Weights of a small transformer language model.
Size: 9 layers, vocabulary 31602, 152M parameters.
Architecture: rotary positions, untied embeddings, normalized queries and keys, gated attention, value embeddings, hashed n-gram embeddings, an embedding shortcut, capped logits.
Training: 891M tokens, 6795 steps.
Each number is 128 + 32 x the weight over its row's rms, rounded and kept within 0 to 255. Layers, rows and columns count from 0. Numbers have three digits each. The size before them is the row's rms in percent of the matrix's.

# layer 4 attention query, 768x768, rms 0.0472, rows 28-63,92-127,156-191,219-255, columns 384-431
093:105119086115154152083030144167112105144097140092103184107140129122101129148122110132174132060167163160096142107183084201145152110123155164112145
103:011160170118098116125105112163118063106118140177191174099145105128151144109098093145080139132173155133181121063104175077132075147183081138154116
090:152145105112101081145130094122115057204086142125141136146040124155159131151143098139115124136093146119177142185121105060116187114125128082110180
104:163189175093106119137119158145189148131181128167099119209142139141148132066133108159170097154137144096102150054130137064104126085130180123087090
092:156123072112095053143082122088148125106128164141138113156171110117125120099089174068073127120161137166078176180083138079150160171139094194177090
098:134093160154197100131152115193163114119168118180154119130086115100081139132117133151153183077173168127129109174100142077125147047114166165163107
098:191130101138162123111086091098169181164072106077077120121133116192096175086147114150136126164096096138183147122129147154126135073092135177141220
102:182114157142139106152079108088166128162093116147152134100173146095150120125150096101129053130117137145082133112177133111145166165101135202092125
093:136116117143163137141055116064121109122152089127146059158146140074118120087161144131118141141147098138118174131134123147168136161108090129118136
097:158129138142180125192173124104108111145113145126170157102119125129116095095141123053105141154095175107173107162141161096145118096101081161217099
097:121135132132136158100140148126137137109102136126162133169072128153155149048100163126179126121083113098131123126164068099100127093126132063068169
091:115137094134097159112178106134143125156092175124071170128165089170148110074109089126099066161175074082136105169149071131137092127126131124097128
096:132132104110152150153138125131080116199098165137139123160135136132129121151047134120110135134111104089156129137083164123125132187201122100179123
095:140178120100117184148109131096154102115159112109135202146158098147114130070127112152173139108120169156132130106142104185151114194073151138110104
100:144160119113128187147128114136122174109171137109107118047161086105142154106108111111082135152078121128156111072128146152156155150173116146142083
085:130113156116119195139156088163106133055174151144175119151137076194124191032096098131176158182103121129137125119104093128084090103143125125101136
100:134147059149125129170064157168083138104136162168098139165158166086115191152068159177118178121127159057146149080160139133095142122106091048158148
095:141144096142109165118130151155157121159151144151113136131102062168085153131116197170126103161142136099100095162194139153138154164162086131157169
093:076103148184105081171163081191131157084116135106151178140118132163100092123126154110063094159165134112158129101166131145121121102143160123199166
092:092127093126079130138094134163204134080117105119154152165112165154077120109148152177098139138149127111097136128068141113123119097150128167170116
097:107126141159115115067130073107079130141153130117090065165102171091119125139160126201072135135157081072132122132108169117187173070117153094126144
094:168071167152110099064129160108139094152082118142090164129170100098088116154139083148131053120186153167100134153154137130176146141143126146164082
086:052124134156089150131197130095142169053117114092136108156130147155125128139166200159120142168107149132136137122146119141081118122146115050088223
086:059120145077163161128155106184098132085107135143147143164050118171169128097138156131120133169125145108121117154121131096108093101113095075111095
100:058088051114083168086150090112149144148128097160153149137148097099131054138143151097071096178129153110148087127061118131134143071157086146108128
100:098113091122123139132143098124088160118179167106165146107133141118064080099146160173117163112123112058141112146159126221104158147090116084116080
096:167086105123146118140134151136123103127153143133173178147123140097105146082121196119132161082119241167126124189157120137117160117127081134100109
095:106112082099176174116134139101127152123163183088158110138141137082129170068135142105137087139060149135146137084089150142084114121165087154068125
095:121126132107129127115156170094128139122087120124165097141098119103139133201130135108070117095137149151101148206145171127147159145171105099129144
100:162145118118100097122118143175015106165187079098099152164132160116138151153100096158088147129084133079188137099155148155118105129136143130150088
097:233143118071145148121077108104155125190094152140087124147086115137134127113069154118164113133060112175071139139132139177150159163087147162123106
093:136112165164127100142170134129175152121164127127176163109165118160172187093139127083110122168165183126163133123111169072105163107121133214109142
094:091119158142124077132114093114121110143144141149075079087088170171133108190095119172089111132160138110101122085125167141101158101130121117126112
099:121120042100088150108102163140151153074118071163135103101162159112075141125145132161166127091193055071122128140116135105102168131152100121204132
102:060127070130077111090144138070144096134122144140145121066142135174158159129147127240157161119128138161153136163068075159124139106129130141117172
097:151147115110056123082142075125139170065156110100121144094132136096130140099100105140137136109136122200138136143195126193099163126100133101150132
104:125105050133185142113057161171083152182092111127115105131119123108182133126120118134048135145126163159148142112133143163122119118102099129146068
106:084118171161137119207134151153136126097127151147112142080151096113137122142143098087045136126114089107153092122216141076132123080137166101193088
103:134145189140117089145160115103133145091120121072125098112159129114132169084169118107125167126142138085147132153143126103142203038134201143100126
102:156143141079117113106099115119128117072225110094186161128090173122135145066071118152166071150116128143109142071124153115137147135126102143129136
104:063124056132175100163084117149121167165109143164133141139148060096153089113139150110124120116124144146146119110089161104134171120103097120096185
106:059130092127155117124111089117123120119153133144172123078167155109116136103133192089108098163159143120147130143165141120108173070103109140133093
095:135145124182151158139097182107107136112053072125051092134126108156153110107199113177108136160116084116071145099068125162088098187109105146091135
097:128154122138145099109061155131126125101133149124185163117092149058160141131107118115129041121153152109102169080089118171138152175092061131081112
103:107153079166160097228124160120106095144145175179152115102124126105198149072109144109119111143106130118129127138194177157127134104072084127156094
100:082130125148171147131159134081139135140165195098157204178127140117118161128179129093153151180104087108150128136125124093135108169074116101201081
097:226107133107167164128142128117091191078143070051131136147145142138095126117120158165193118139140126068137114110087074121156095115143170102101138
098:188181113132152143135113129043079199138114103145175129178158067123158099136134090153159145104159097153129139087163123132142130159091119131101107
113:080174146107140127130188104124122079129071078133128059148091179135122194109101147075155108103100125115159185112106122082134126098092092129136153
098:120120093131103099175116097116139099161161200140174162072134178100128110138176140181098105196147144215136118185159111153107188200109085134136083
110:114058182122128165208149120209145157163118132157132103118058113138134137121103083152186123123086116105133124088100125131115096082140073162158125
101:166119091119139166100158112145157176116202118151137165153171119167088130121157114143154144096114115122142130110127121092102058112129141137130140
108:127122132097090142195056144079098086101107152162159150109101090095116089146103115110121126156097184112161100104199147109113168147119142116099118
102:106143114065105129150132154093117131152088142134180096085131091107078092161163132109110084143128144104124097155108178143071166151111094138141095
106:131155122168121106152125125132102111051121104127090105163127077141118101091104135146126119146101092122158125087140181148099096121122125109147166
111:072146065098073144107104094157213171092140091187070152123135113168081114157113158133069097082118098117104097142100150092109024172162112124114165
101:109153090140141137134140200105127106156139134147155151160082143153143147102113136135091140122116123109132137078185153162143102125101082159139121
097:123124123130122089081142140184105094151120202100179107182128120160126124137157151158123180091144164175102122115100170143125177182118145140145098
101:162156146077062117124152131110072109138156134128131123167154118129092109191089119181146158114122111082167109127154059151095120122152135094102142
095:176141134084156137123146077118146167108125106137104151145185108156100075126110155143117121140136074117119092165125078133083087116161169054095135
093:099125101130129149101131112133181161135103164173131111115156167169131088145166128131134242139154127068088143113102126148104156128133146096114117
106:094102167213083096169142170114099069100134156162093187111041106132115090110139158148183144166124112158167110149169156167109111110135099061128142
096:126110136157107099114161129133123108142169155159173191197096168130140108123125135124135166146159197145187089121176203181157157128134123098162134
102:162125188062104116153148170115043115147134187104132159127119156057144126097117104152189111134111159057117154110134096146129168112149063141123096
105:083089135171128060104166107146111076122114067151103125114152140094091146185124167100082103104153128123173133127086103150169183096129089133170153
100:092118183196064139125143149122158088169122117170121122171085125195180138130125126133106135171123120158133133125180129132107097171091084165133196
098:123157126176199129171071152080192145173111122118140113099077204114146154086081167084123126129123152168103156163116146144151098143093134145146140
097:172121100148165160092143151128192156035174083137116155183145106175153125115177121164153124058129110170116131123130143096126141161100145115132101
099:099102146157120113065101089049165129149154089193083121080133139160161089217144143081130073104142122110101094134081136143091149117124121118124151
100:148192078089168184142105133156113125060110157070031113161071070125127071100078143154157074145102113159125158069174122148106068183126156106092162
096:117144107133095125155168060072114156116123119152119041097107047141104095118145152129154154128095128134112113186194145104133108097144177076103087
103:151059146177128129085157068162132188118120150148173185151157131112188127102161110162156158116125136170100140116102125143110121125107096112144142
102:116064129137085123128107132132128127093134171129101097190137120129090125162141156139105133140155170120109135153172073211123072156143142116132120
102:097163183092133147120119126183163096168148070153131126117090096105130107139093112038107123138131110095145137099156192096123101099181137106194155
108:178151196095159131166113103115088111148050053119108063068124185120138167116147151103114123150102175091104155108077152132143170089109136155177110
102:157110120144182127119114167160089164108113126133161151121105122136138204070124073184168119071117102154113128119108129104129182158122186139120118
092:118167088160142082109083123136071175053095123125097129155155077106178123171128125217151093131119109121127091106103128126114101170166140115088170
102:152149064175162099180106142115155123128148127120103147099217128090106210105126141118091123094170131143126128152133067186137087144139149162166123
101:135155152107176134185123137180086119174128117093109106107180085114085118095081152106107168135096099119143145123132132151077134175122118175150172
103:129116137130197140169123122229120172105124129151135145191093131085092084065091137157142102132165176125124143138104124128130110132147187100167192
092:129129064111165166149123126086164153082157185146114169171075085169131136098133205149145125112160147118079155123094136183101105123114133096105067
107:094096145083170143124094128112143104121142115081144172124133134105100132097154050166098116138111103100181088148166141072142087159142104156137092
100:165104125105159175051127149160151127114119160146093124155116067137184082142110112198143113121094160101115194143100166136140101136141107164124131
102:098124103029084098133164163154101220152152116088144104144194089079087144182102136093154169162133115101095126158094150088157100119157151180080118
108:129084094131121116122133128103147109079119103150139168150116197160124107104099075143083168135166145115128077095162069152159136099094144117168125
100:143128140151115107111155099108145068092154171116112149141142183118094156121155121123107114162175155131161104148164091200132168154120129155122144
096:088104114132079144123132141218154169112138078140149163178167153132148101164107080150121103135118132202236089101136097166150133121143200134121141
101:169125119121109181059081148105207146110141175135137135135132055126131140149133106113127137168163142114092113134118143057140111165118131143110113
089:132133084091076160045170158118166131086164157126138159138097068094162049108131137133102072136130122108074149155118150153124108151150103102081064
099:149160077091127162069152151192156124155178136115094163147138112139147078152120130120109119117135151101117126100135242102097114166140114099098151
102:107171147148139162152088181156124121103127085153162131145124112138076168121087087118161150162138063066169104096183110110086082176131174146120178
098:114165124108108162104109175161149088145154128100082129143172100167162126156117094118130109096095078165126140157151159066112088185114094131141143
098:144115110131115102161107116052133097090151132109115114132143146186098182105141194114140143125071127144078148126089066197142101146108102136135091
102:122120147129102106217131094098110151175158111112138098155168130125096165103159110068112112085165069107147102100192162069137115104154186132144115
096:117159131119118152106131110154160133089142135085142146099131107147088149134113104128075191141117125109103112143108124156125135120161155135122123
099:157122096109079131089129093100174075104120135108098144101157116134179132129124122136086099159130129160138150168111151160133131118119049207142083
119:104165106092125148079136153163178140153105071134143150142154111121130099122112098112166148123156133126151116154167206065103118128140172121163153
097:131109160155087122143153129119171105060149163103109130116162127126109126099155080083149117168145101155162114147144119148154094150123106211046137
100:177106086104150102155116116080145086148149219100144135170143151180124164136186115117138093113148088134175092192149195171150146107098110137098039
113:174100117105155143126125142167114184121154197154145158166097117170106101082127081171135154098113179064148119111101138214158168141163165101093106
105:121092174179102098188144103066161050093158141136145105163091155201141119112127155085141142134119160109106147108206112138155098097064103121180138
107:140139119157117114177141094117144105095153175102132086149174189159169169143164135078127125156114085176145108112184066180121144140093125110121130
116:127116152198181149084149113130174128093116168133086099144094134153185138119168155171165101129082157158135186131143072187092168147089102105102157
105:108153130088106140170079124126114196198114085153174163129146060132101166111111115091131176103157102120133128106141153099148119141111173131177116
111:122083159167065140146123136150055059105127093124162129105156123110139055170128148167115122128113123123101117156174155126122112137118115104162133
097:110131121158193145116134162196195190103148129190114142110112066103180099097088122113125157144104141138148134135107135127109114140144154152107139
107:115102149089076133147154108135153129180169138102199141122131098129101106156109082068095136118148114124136109133184178104125105104121154132146106
121:109130095148116127074128115138155126109095158076073062113186104172166150170150119116087080107128156130128090130116128142156075152170107138116164
113:194146112126081085053187113085112174135102166116113083119217081136155110148095171148107148157068130116061126162125134146128070080115115117045111
095:160135106176139136081116181103065198130105096126065150106154113103110127133099158195061113156150133122155114148167118096125125110124165060081109
113:079154105076174139174116110136061100148144177123159149116135153056125105112125104103125117101139199193176127059140116122150160081135186142131089
107:172050128120109117157113160194127105134170178150167123131103161140150196073101104061156097137110107167082161100131093179137163114102131155117120
124:149116126065151117111098111109148165133136076058111169131118087186100093082159156141128078183133127134094168135176158142115153152103152155111146
110:073122099098156106140085160162144056138113188134138125136083170151087153106127070147145165082126132133129115179099130172127158123123176138124125
110:124177088059143171115092097071184096164129111133164061117164124097086102137077107086145132108118078143066154116092161164111103150117127185121122
110:073158170145129111167096181108084109188065145082147115069132130077137131126097145111155130085123108101142104149091106133127130141153110082153085
095:088100113127157133106128131102110129134146074167157164061112131134137044093172124150137065181119139141106154157104161115143183124147132149152137
108:136108136149176142139100089130140197162127081145101128150152127093120115055106134190095113130128138107097166132113127122086171128117137082147125
105:125072135084154113163065124166159069144140101141186147126060097155122083115089111106139096142130164184163150074114120138134221178120137119198130
095:180087105124129106127052156198189116129081126104137139141092097134157108045140132102163129108142148148143114088101108148116152120087128115164109
113:132151135076122102110118055086106118100062120121099122124147085165148116143132152153129089147136093141085117141191103153158203212114126115092169
111:107121165128099122174161152166144132121161097196110160097089180104148106180073119100164086130194115158088139095113108121148151119108085080156112
116:136175143059110183141140138089112146132117116138132130136069138137078144178137143143054096137152134093134121110111168163115133107140159070065122
105:133162115062138128085184105102103151083125071117127108147185132145130096165134137110122149099079154108027143160122143121140145070153081170099130
091:135127142100144171091056152147189134090158110078089154158137121163140162078162078134186101096123085095135115139143129110128083181112150140138114
095:122191114112163151103082143099181126154111106131082146112183125121095111145230118126123197128116126075100147112127162154097128153134139096110113
103:158146165118112085101112105129122121171060158141164139098162104041132093188150099088116087147144139108131119080106111188109196170147129080117119
115:094122131124102130133095164125135095129138130143145188082081162108144101181098085102154184125112089129150127099124121123119111129110140129098165
110:144210116162122100132145131137163137140119125088105107126225036130143073101149129136119131162102124148100129092123160073119127115139138117114129
102:107122180235085092119125110091093102140144138123123114104189145107151157121118149151113196134132143121129131149103081067169092057146104103116158
106:086138180152105081162158083122107146094121083161149131104120063137133078138113099109128059143135122143129113052161116110136215130137130106167142
090:091145140154148178049100131074117109116095116113090151113181133139172138143172092140132175135135093116150135139133128086116079150125101146141204
088:112138128127124166114161156151152115107118183065130126106132114123124162101116098115193137110123111121164139113099077154148149156128174088107148
111:112117140105145122089202152124104172135136127179066159123128135092146072159182115127133099218112098100122134080117116120092108134131106112142179
110:157086098184186180125199162161137086082178083149089175162120156155187147131143143067135158130099116156124135135083113106108137130132093109085225
105:191126133089096161089151145116116123151152116173154130120162115100140117162107151095100133082137185108131124093109130135133169159114105153124135
110:120125116106147124083188118110120205187120088145113144122130094127158096147163167144113163167111129128098165131121174126132120097146092114119098
116:179110173166137087139115114121081105168123126140107131087129153123161142108111153110153148084117130162125090129099100133169175138145103154214174
103:140176115163086125144088168089152072141136130119118127070160093150136152201130180082089155118134105087143111115164130134120077125126078143123132
107:145118062146121121168205134193189225121142157173165128169125167140101152051106128157123161120093183161077147180093143167134123104119137151122090
108:156059189144117144116108141112115091086190101161132144172093200136124134124126129114199090144118107159109107134116100088140163131142163124134175
106:036128149163176157154090115097111100137162129192139161085131165112140129129148106155156147093189112127180085137174116122123110179100155092161138
121:184159075109164102094135107137158096115084139114106123089125135146119109121132193082154152101064102108090143162046138111090112112160089167101199
102:126106135171128143147175118113128169096126128083087161134115134122150119149138125097126089156091135129108125102125090118147114135106133120056188
106:109147128128054123021132175116128139090138103161113098080184113103169091144131152115087133098145127105151124115168123144153140122128114133115097
# layer 4 attention key, 192x768, rms 0.0449, rows 27-63, columns 384-431
096:160159111126131120187134161097151147117123141160132119144096107192122158130169124129111195166069141141095204151093169099148170090071144202109121
105:189140130130163110104196139125156124134150133155114065183142137138164146136080098123120152148133131136101144129128152131171163186138105115147176
104:147089143135124122101128105176084116142092081109100109134079147134154119103138161140105125164109153130095091153141117136171176108118134113136143
103:118115149114159132153131157154085116147119185166101122121063107086087135129087206087163148085098213110135119170074081111082100105162111144137105
093:108138163068152145089143107102119120163163142071200125161157149078097115162160103120158182078131114148129144181141122137142148164133145101105180
106:154112108121124181110097130111111078118131088114111167077137099123139122117127077169104147134136133078152110129179118119142073134157156157101097
108:166182089111099074147104118109198163212125137102105057098204119168130146061191163140173140095145185176059096134108120142182113153098170102116146
101:143132151138129128151156086195098123130174107155119112178142123107120128143120157072163134082156128169155099056133078151118154128132107091151102
110:169125114068131100151068200133121155105182123166179172146108128128128157116076084096116196105156195155115115118162159145117116117133149120141110
101:156101199160119072095117096143138118089126133131100209138131125095091129140067102155108174164108095083112120140122124120109153134161143074135136
097:112062104109112068074002175135160102128161103160118132109134123121142184093083134178147118157167116092136078135091127186151137105187100128125098
109:034127145114158114141102111131138133173088201110098105053111149135176138169104111130109140111097141120126128143108171149118067155082057082109171
095:079154110161120164101128124133062156134168137150113135107135148187108104159156179113132149135105075121143115100170100156117172182083141124146146
098:210167165132149119102163136101123148094154126116170184124136154115125123141128140143131087137142185125124103098148114158134146119087141104148114
095:156142020115177081159162165128196158143163172133153119119143078137116161061120122142143081097149091116091164171164156166131100135185199078069134
105:110146096088088185120104124146070140064081108151149223101148173128121118109165144077097140136149129137152089124189089119180050104135079131142114
102:162122106105116165078102087094103120185149107094112145120119131106118072121119114150097123123138116112098129115130112107099104115076133139147166
102:033098188125114157048139158145169092138133120110149092109065167119145104225108078152179163175112106131125153105139065151091139115144127140107149
099:088123184187193069171099081173144106147162079133108093132111201126131094156099113089166130114131175129109127082086087182206158102138137062136115
100:112087016128188174060131117117097125124099104103047135144139139144115135106068145122162084063139147146116123107050142100129154146133116172115162
099:100110169137094143175158080151122132123140092156123082150134123092145126149191126066168121158112133072135141112161132168111143142139115006123148
102:114096175179117083148109135079123109012108125157158129108158071133115108151166163048124135139108085197061080164110095084090109113100095198154140
097:136120158162078186126117138047133115148157140113134117099122105180168179121131125112189102123144076108167103099138169155133150138155130105145149
105:134195120128157150115118113139135115126126107169120135090161103133076080139184157115108109164166087145142212096119109021111118115037180118144087
103:122167115113128139136140141116151193129157141180130080108151133151110135134108136176148115141129095082133171130175147127141171132110144108134160
104:153095169149169142062151077142104111153158151066119087168111176157118130137106059111237076095124173210130204106133152140080126165067204094130167
096:145070116104165076062165111167152122121090098148103147095108108160145098147121183105126109106152147145146133114087126072118098144123128178151133
103:141114118117166149136082102134146140162111133105068142133142149172145199169115087171096084207105065109100155125052150163133180101107165109155138
099:132151127153138092060101112106180138114104127127090166100196136154131112071110140135172064111191121149109156091119183086102066153119195105133117
099:107139190132090117190120125081140129133082144143124188067125081149189084105169126172157133142149125127133112065135124153164114125095152149137123
100:131110138134175200124141162102152071093124171073187168115137099154139135145135140159138129138127061193178110150118057104174172165140082171126145
096:157124105110142075148142118164130142118178067159106160165103130033168104126143131160092169107086173103096144160064190091139104127175099130096123
103:180118122132154095137069142100076117144141135121168135123086150107165145154059099088067068173138140172077102115117122131163139092095098129157038
090:182089142128151070131128197180066109106140152170125124136140109132128105090120097154055140107168135145126132141085108091163183109113183150186126
091:046111089062093111142119124142202100135092118116183187102139115121133155156206156115084130133149165150151128091115096155115099142129118102087144
094:112105144142127136107129127161110098180131178096170111135151139171146141110137156089059081164151146122151144073111164121108164127129143129166125
105:131165111152155146107160152136091072173134116162113140156160126128148096173169148164078146117084067118166138159125156138167078094150135133134087
# layer 4 attention value, 192x768, rms 0.0516, rows 0-19, columns 384-431
108:143124125136152134162200125151099115117134111125181117131123130104127195078132102092123141100124193181173118149208146105135114141115113142109177
092:147130109093086095103058176143103180072175111117153105118102155138154148142124197139106096115132107146114143180114129148110111156121115184101156
085:102134126115114103090133105076039146103197194141085117097113098115105056061121155086126123130106044075043168102146085116122158131117167042107105
089:104116154148159100132216168116082090083094101136132146143149171138177145117108176079176156112103151140119117114165173125120149144106140135189117
103:122170141104167147178048115099177174200142205121167151132077087127135150100110136134139194123156061087121132115181142167132101131136159145105088
086:131124193091120126102104126103179164128101169158111149107096143098097087118094114129096159141104069050183111094125117124164094087147213008140166
095:096140114093173108147120095140073112125113106153161084084166126075122136070128132136115109106127140151122116110106138152093191119155178100132103
107:119136111100143101146104135113128145096150118097091168131057135146108127114121161074128135149151111148077127165164140147131133108110128166145088
090:171137122121124120098082135114141097123154188246164169130148111088084071142105106140120155139146180109141105161182131119126172081129144158110147
113:133152069083102091088155127118125138230081151100164106081136147169153081159113145104095168134116122138140163183097094101091123095132074149161121
100:104144083074105109138134085110135141160115104116112105108191117067140064141129130178137102207133107125095143115117115147089149157095077152182120
096:116140107081171175102115100088110145135171187155165128106087081085108112055094055126132116167099171081123157129094175147095145071134155120126084
097:127116160104163132103091102124155176179117148153126133165144132149096121148155114136123139083122117131205136105138133083108135138142118103169098
095:114097154185186153102105120090098167108102142142160069118164143153142186130100056195139088137112172127146115153138130110132133144140080120118149
085:093086140140125098116229098177128125129149173103141140096122124127143100096151125120148141072138110152045153142101094133043176112097114090140115
104:166111138124157133188099139125190082128150130077118143114150078137110095158114128126164134162131100156178111103092110149118110162122022040141136
101:098132178100140157160205111105167186080151147113107165141140120155089128173153170107086132164130156094153127170099113135198144123125151109145155
101:123117118132100149122137154076109108156148122079106123137088125158139171111150145075107134146119189106116119135106136115112083148141113085100147
104:132129175183134184129145128145086144037126159198093110096130071127112192156129125129138161179117186110161106116121142148101161109128097134118067
094:143106201154083112127146135163142134080078170112086102171166141140082145192112102089140103097147148121185105181127132081133131123126128113207074
# layer 4 attention output (transposed), 768x768, rms 0.0482, rows 0-19,64-83,128-147,192-211, columns 384-431
108:118110136109115143145145118084148105092106139090203152213134111147140167182143144076109135099116139103143116112106129148140134126053140158104117
101:167091100137038182151106159101086144088104131137119144160131106140104101139161144123101135157139126110062109097120184098152067135079154143158136
093:190073107100134072161142104168143171127135133108100152155135127068102126096198118114136131142078144118138106121219153094148130081147115080151125
088:081171156151146131173169102150156163144102162135147123110120153168160079168095124152131151145104055103159157127082156146096091105086105098095141
110:108186116098155098158065096098087223146101075110077154038109139107159158109102142167153166101163077129111077102129129181158120111122207198172115
094:054097179142132111181143114100121121140118128106062080107104129201087080095100164131114147138117175099052131154108142078123157111156198080089123
088:082129140072114131176113070139100174136104171147110080074144140155116123146087124126122069131140201124118118139126121099095168114150129122081116
112:105113130088107115161135142153145117146150123090101172089105140146103178126096140118124156109132118108149112126188147107170102121090125150130132
084:073138185159106129124098151100123145124169158198103132099128156139143106139134106190064113149116129089154126122102079146106148074126149185160163
119:166169127134156084114130179143110063157102106122097129055110162112140087182119103120140118119100126168218163146116190146138110094141152116192156
107:220143113096101116090143163137143088149112119135171121154148122062126163156156122182130136164131160106184142139137158088150117168150139137145134
113:114109135062124080143127173152138159224133095108091124115062131125133079122107144165104087141084141080127100099150139119142092139128116111156133
102:113099145103154117141080169111156119144145124151117078098165147171124156149118111099093174135152210161112165091158106133119104158179105120150091
108:102102066096140129111152112093146173133088131114101050117124114154173139164113159116124130131070151115091119140099104127132125134111157136097155
103:199116171102165116098173145125130098123144130147177134128145173125132158181179122134137090124140143154174133112188139153181146111121120118133126
117:175098171082121132138124149168183090172134110134114158133123138148075100104116138171135114105162117158182070102137122125099124118152166120112172
110:073151142139165148134179117132136117096149157059121151158162080147087089122104156116158097123151105115138178151127127115148127135178092084141192
110:138085076098094146096108136087136094110113114107118081137122117153105111173122157072097143138093120116154179079120158124154143180115083082083141
121:114113202108164128112116162178152106145112122148109074110076140159136131164181134148122056148124138069121119097099108164127150140090126097146142
113:114128143095133177102108129156122113110122167170156113136092150129094190099092104172150099132125113156214157134131050163143177187154122149114104
095:115122123123152124096164131136122117151130145116156181147162152133101167182126097082108109038125141107177074081122138092155118151127141172104061
099:097117080165048146122089117129099090139102091167110165123140094161100116112116159116092129138180123172095108126121186078168084223098133125204155
096:164057078122138102181149071125125147080086124133100124110118088070118138105103181067136119132075179138110093170103147209136113125128118096111059
083:100162158105144126133193066144158127143131179149113190098094166119159130193087100092136156127066116110186136144196188204102152122146163100170096
095:130129138078106114121055156142105232152173213143107107134115114137148124080112084109169153130157122124113177120138127133152130100100140115097173
095:097128159114171158165147167092105079205178155137117098128097065123109123048080158143122169113137099111128117131140159096160102103119190114108093
102:068140177120212113164155112163117071169139139109121050074122141119150126135099114081118084090123156157136127120153086190141140104173105127128089
110:113115130122105128162135100121133089114100164147116145148098144110134144121103127141147111128128132073134125143129118182133161092102142134120126
086:115126175110106147082147128101139136108185176130155137137132175139162123154133105166111145114108147119175149137183136140113129065138127167120137
099:142122095141137098130136129131164098125193120108121151112140154114118116182150115140136099158159146146138151126085133214099118128130103100140156
094:131107175233089120124144127138085127131085132160156059103131115128103112157162175159124131205127138097104144157066123078123175160133120126073084
100:056064152093117058097078128200141146169155099173105137113079123121136105104044104151117100105099188111049130113079131152096111139145130131062064
103:109099096116124115130072139106155138164129187122116170105203125196128113108146143161112096089170134122129135117092138096104098153118086131142157
087:151152148152139102138108114189151070137138074173111055115172130147132078138134096144120144127137128157123131165140050095149121089194162113131157
091:124092155171173107166204130126128141099134159123154124116137110113133173137120170084122132122110137129152157136167118163145177090122063132092106
097:166082162112076144095110128125150127150170130167129134148089134183051104125203161148171111152176146162121161120106135107067153145107159076067160
109:138100118121196128131130127077202129130145106024080145137121079162102145094092148137118085083151110089140122124145118120159044147124174130133063
095:130096068087095084181115141129193095101108112128116128156148152134141128170161137115105126183175088107112144086105124179131147169148083103140160
102:140100170113144113074122143173161136094092132131076102155081123155114155140158134155137111110063110126130168159154131140132129159138167114095136
092:126192122140145150181177132112151082123147178109164107171168147168155150153129097118075135162124109136165142139157092159144184112185084136153142
101:129103112124115124124087101136100179187178147178135160155105131108147123121125167181101161121177145111099127177155108113147124148106105069147071
093:099089200130095161164158101106127132154159142189105128172084090121141081120085204172090153100176139122109104117123115138166075184167127103179151
078:108152181111198113136146120137118117117102143134145118114120121138165130110056134116087169133135147127139110135121147153123142106157140159151085
093:112149107163096113135178110153140096163152161170104143130109124142172177140162098121101190140133128112098148156183179112161157134065091182179046
088:146162109067168131083121131158103183106132164119118111136112169124108112089158128130165061114102076136167137118119170161169146121144163075109180
088:114152081122137131117102157071112165116126151111135081120140078109051158116166151118117079117102063157159134082161109146142138110144197107125166
084:116134094167122141119136153171129100127126083098121084105152137092112163147174110106093113136115091169121169118168076138122122130125148166177105
109:114096131116118112100163122062134138144118146157154126132116153152138139109075145122124166077138192092134106170112135145128106112088100145121118
098:134103083143091120101147159102153109104102139092137155103125152148114141123139125126155138115127192098130167178153172112123152116072095193134117
087:141046081134139129109133082104177154139105097099080108155190108134098136133215118140099115124128072111091110118126095153155047165122166106109159
093:123135162168168086162126132168134121123108069086093122113173132151115120173091155088118164129130072143109106154155107110123166094169112124141064
076:064085153116189133138099154191122161138146085174147093108136132151130168069126116141117128127110107106113136103141166084133130124129128118087120
089:136156135107158123095074100114151160122097121114146111134139112117113125106128141176100100117121104094133143109128096131104071132135171080095170
085:145194086137163143114158154157095088074200130131130212142102117137115120071134087122114151109138097142186151151195157092164145085119121165150119
093:102110174171113118179131127168137061132074123124054105137185119093134134120089159134075129181124129100131130124153106122093161156128099202163074
082:116124095120077176074064119106165158099162079128139127100179124133101092114206115148128078136127159104131118105104104072112103182117132128096180
093:120036142191085108099084125100163109159115150165131117136138109148164141095130123146111103146114233092081139144130050119121125158066061112091109
097:113091091122103126196146126151112118145118102152105108124105071152112149099127109079059143119161129125109122156092133134136148164117094135147108
093:097106110119110135084130103087176172112165152181135148080172119138165143091168131128151145121111152128148122110092118118172095104098146152142136
090:163173088155110108123168108114140043119135141103109154110163125145137119154127138074113087146125162129138145161120083169134176116132141156143082
113:179132153137093105097080097105124139125063177150133115084184099122130116146103135123100114109132168115107106115126142130123167118114157171189095
093:130149171145102131156167058165116154176113155153164076097131104135112109086153135152129084087184100126130177092118102084138114184116159067171144
096:120087138102132133169078109102084119095081144126152071121131131116130139084087129126094122102035141130151159116155110148106120157160138130100108
099:117139150127093110107101130029154120159133157110123109115124176120117094231138104157130180134145186051094108152149192145106109121118088146130094
099:072167119106086113111127127167130144113160133136116121186098163048153125101145091110163092169144081167182143133152116203177171124120114142055193
100:123104156108185118145141180146134114100120110075128153158088104068125118040189124102209089094093100154129115150153133079156128102084138121091096
105:172094077135132127147099185089152108144106106084135116154148117142064104137146160119118138065105120123086124138146197089089107088109100135143068
098:145129180162036144146138144114128147145071140147175124151103133061072094116077153100133130070089160100098133154137058133099147101071147107102137
109:084108078134062089131139128062108146128152158094148121116157138103117144130156141115066148128144193146141116116134195163141085131093099182125136
104:101074069096198116149125112116133137122156099061111155117056150093139132101156143132181140157142125167098091171136105161140146129135144101087134
107:167106126146163102161175170131096122123139117168087146152085122205139178118087180176130165115115073117131142160121081112136110138164116069117081
091:105083112089115091153086191146105124116070118082124127100120114115061126072111151111132114111107106114154114156150145143142172153129150165128081
095:116070111040185112122121158109142141086099155126071140096116106167179160085104100080135137135117143151152105142124146139166117145147158121127168
101:169131150107123089100173168186146111114143096104086102147104121072082129109195168146153102108075097161150124151104135089120151042113124139124133
087:159153079121162103140072148073113092138156122148148189143143124204114135113043155124070162085121100091157124114142122192146062138175076149083126
113:110115093123135137111115112099170109082129134082087158129160123135104120154131172096086163130101188121101132131109150126137145110126159139113153
085:124047174129173105115116108119169124085126109108117154140062096168219176064105091126153087195159168123112087156119048097133141153159143132129110
097:181166096163140137180127095127123142092088099101100090092149128145102096170161138102105102116183094065097111114090111127101136114156124066138137
104:065137114113082147133053137124159109121117113168127101141129105096117123157153153100117168107125088105153166091110133104126135136151125194134149
092:161180061139138118131139110039131155147100138150140139156145150159131168149121115143044189166173146092103104111078147183133119121183095115113110